python train.py --d_model=128 --n_head=2 --d_mlp=320 --activation="swiglu" --rope_fraction=0.25 --attn_scale=0.125 --bias="none" --parallel_block=false --init="uniform" --lr_mult_down=2.0 --beta1=0.93 --lr_head=0.00429 --seq_len=256 --z_loss=0.0001 --steps=8589
Each number is 500 + 50 x the weight over its row's rms, rounded and kept within 0 to 999. Layers, rows and columns count from 0. Numbers have three digits each. The size before them is the row's rms in percent of the matrix's.

# gate: layer 4 MLP gate, 320x128, rms 0.279, rows 245-258, columns 64-127
# up: layer 4 MLP up, 320x128, rms 0.272, rows 245-257, columns 64-127
# down: layer 4 MLP down (transposed), 320x128, rms 0.303, rows 245-257, columns 64-127
gate245 106:434441523492579546554520523518482551418380512373479599404545483444536498426466562488493498537415590469483500507527504488520465530547462412514523507585656474539469513463595459562467511590552551
up245 113:443567436346440482448442567569556531516503427551518532439433507446492462507623519542596473458516366484457463527528490449486607441473468424463441525516395534448569521475454576495576493399522459
down245 105:628529540501544522521415518487464551391488660403551468551506460495524492508450525552458433504493462465512483554408526559511546467524518464527473472533338589434502478464466495542520536435486423
gate246 098:495622553579466518495438557559535531564614528515546506600534477518458558511441443564383512470494512524448505508540498482469509485462529549486415554486494463612572479467464538406399551523530482
up246 093:551563467461475510532454422484488487519513447534635553485531530441550533607488544484524548497487468504533555555440517454437451422475545482589503497488414498412471545550400511527541429544451464
down246 100:473460409522554520538528542496476565485502660491523495486399523455478443483467419543526477424534594426526552473471487492536520483565573469452595490532473440500494474470541448526450553424481385
gate247 118:499468567465570605394546505641474505480466494549570467526465489557475476580514572541541530565513458443443582466521533513484397532539468525569467480506480499442489517561401509463546444448500433
up247 112:500501489474480520570465499627540546536458518428444553584429506470570458488583469581494492447563524462545437536490493449416499529451446468455460537535613613447530486485534563531509466474515590
down247 102:450441516489477515434504443509488397501502468499438500509472575453496462525535589476503493555490498542632517468458433522419408520512496520491536546615385578435516514444541481485493506521484496
gate248 101:397493375530521539488520520426492563503552567584429460446463602532510533352520514510491424478458469584526472493439403454548524434560559461505479516466533424447509502406516502486451498541483408
up248 118:527497551484430461503499556567527554580472426521517526639501436535558528557441409572477529564510489532514644377466540439428525498514386526518435535467489586481454488414569512492481523548420463
down248 110:525478565475533465487559372484540357449508522519392514466529497506460388498504567415427512481493430412571407512544404554554470448524489497544458573470438526454528413520488489442465426557500511
gate249 096:529541589526403501414448540479562485493531401534563498508534475537512546462444534478491508518503528572516479405526524607469476533523501450503475439503482515493464532412508498484485391572508450
up249 094:516569557504555515498532537441504468547474513530527449527508502536557447570457515546535510467435549548496510487491449408540400538538537481442500462530325451440484531565543526515481399428456528
down249 097:570462506534462534504483425496561613524451496462537575374474474398480517416534486545495467514516453488578600541525516465476507523409448468479420604460594434529457470449425442460528594470419438
gate250 101:460484498550531489572541475624506478515459513538555465576415450443536481453557495497530497500553530442443473414496430453494584530550451544539579509511590470499574594489513426507528543516482498
up250 103:559514425585494518397473456483521441504593490494455444505488505533447479546486580498548520622544494549548480505411564540599498460569513539406423564508562463523405520540514509516498484559502502
down250 105:545466477482456521487512476429495521528434452498444440498485516562488397541434554550547453482628519541592453429487529559491510504519469512499430596493439515498534471515413477480496535507542565
gate251 100:455500433517546514579524492438497475408426488473456553502455518462503484507543390471506477475525520468412588393499441588524494460535463482519528512473500557578510532514441459443543504504553527
up251 111:511601456493541534501439595494405533530435522530573498648526491460445486547461526585402540565473498468493552479580515455420507564504479463506411591564474535474425454526503524495483509481477566
down251 100:536424531501445441527546462408457637450503553513475587488464502551450445461504475488526554507562460452514487451509416600444488518479493535542479570479485513512482525564493502470606552400531436
gate252 086:498440466511480458527463539577537569517480526505526557503438491448400527555504502505511523464429495414457532442573486512568573527402488496490433560515420553419539520500429629512496482519537460
up252 101:428518522540478446553526441469493477471468506541478500579478552440566506460481458565505494578539508528568493534432557495497459564582530470603530439442651471468501478486525495520431496485526496
down252 107:471503533431504463393551486588570504548473507420451501465434424504470540551541545495572446497461472457422413441591537523509526462486546497539488530538469481391495539467416553575478483432479446
gate253 103:445512499494521559443451490463474494498441465382483473450483458449468483505517392515420438442490450445456486457445571616539539502554548515574541556511572497562489544433353524472491547429564457
up253 101:486504453491435482634482511539471390483568520490569568527560565573485468415568512525578506509433467447459488539457440507520425528497494501398454492554421541466487449555577459488581439419497514
down253 098:451437591547490473546545514475501474479530448418540514527499532407482551565478468433497397538593554541541496505432593519359548478475446478506493546562546476511452433536499499464498516566576440
gate254 122:441527435477598481432517409489423561538535501610397550462417543511500528483522486547447405499461451527537481483524537472540496490504474478474496646417544419510466509421597485549442585560567503
up254 120:518492504453491448597415513519482505370523442460555505534498537409504517559502497421570483386490390466542524495542428490528554439528471505552630467508539504536549492503494510425501495502437569
down254 101:721470646438439500442448505466474555477551621471442524473434453480459444458447494528415491431570431451596465446506491529440550472478487453542440569493431482464514502539510500537512458482527478
gate255 098:494546502452539595493513485518475485580478616460586585531486434483534606515525502512483547500484493476473475451452466487521426437527511479570499512536519467523545523504543503488499479400373423
up255 099:555477506584546513506566465616560574430526381479503497491530464453405457516437503587497542566495576549510418472438487473532447447434426541448513499490513508529397615451595573578485449401499456
down255 097:443473624431468542595501509455436473449476465482435450504547485516516462502490464448451541492444521444488576471485454449467490551556540552385499485483499467367516601524459490491487509504531575
gate256 091:498472474524431539437420569400497534492510450554478535490499482456535407573554403556529548595501529625443438480585473419506551471528496497579466542463526453479511456465476494496483504529574513
up256 102:512506492483504619486504498381463504503548442506402492463495559469500515488522421493454500456501498502484413481518459524451596440453482562512483472420545521555561490499392495429477495459616500
down256 096:339482549575532496485552584545499503435483443467490497532535472510538477512511570468632483543544457514404545533546553576539498485507538497497550538534509377473384480417531518576567503527418578
gate257 104:472601539478578489552512483481503446480461479463492439537557556510471486467380556359407512516541488578556433488555503525542544500467464547485480473467462563529594519449492494535423550561495443
up257 098:598466503458515393367561466503431498437492437524456455436481503420493463491414481502465529473513466469549536540458537554489458511502528596583486419436446421457476479513538507545505389528463474
down257 094:527587481491505473589482451476520517470469518584560513480571526609482443471504514543483453421500488557563396448461447497451503447494507481468480436522414549446554455525504476508509576586504478
gate258 095:472521427476580515537521459529496478397543454458422620524464505467626589502597471472519511532452449511569428462604504534420485478427603456520483472495465463399490468527561450537421513504501490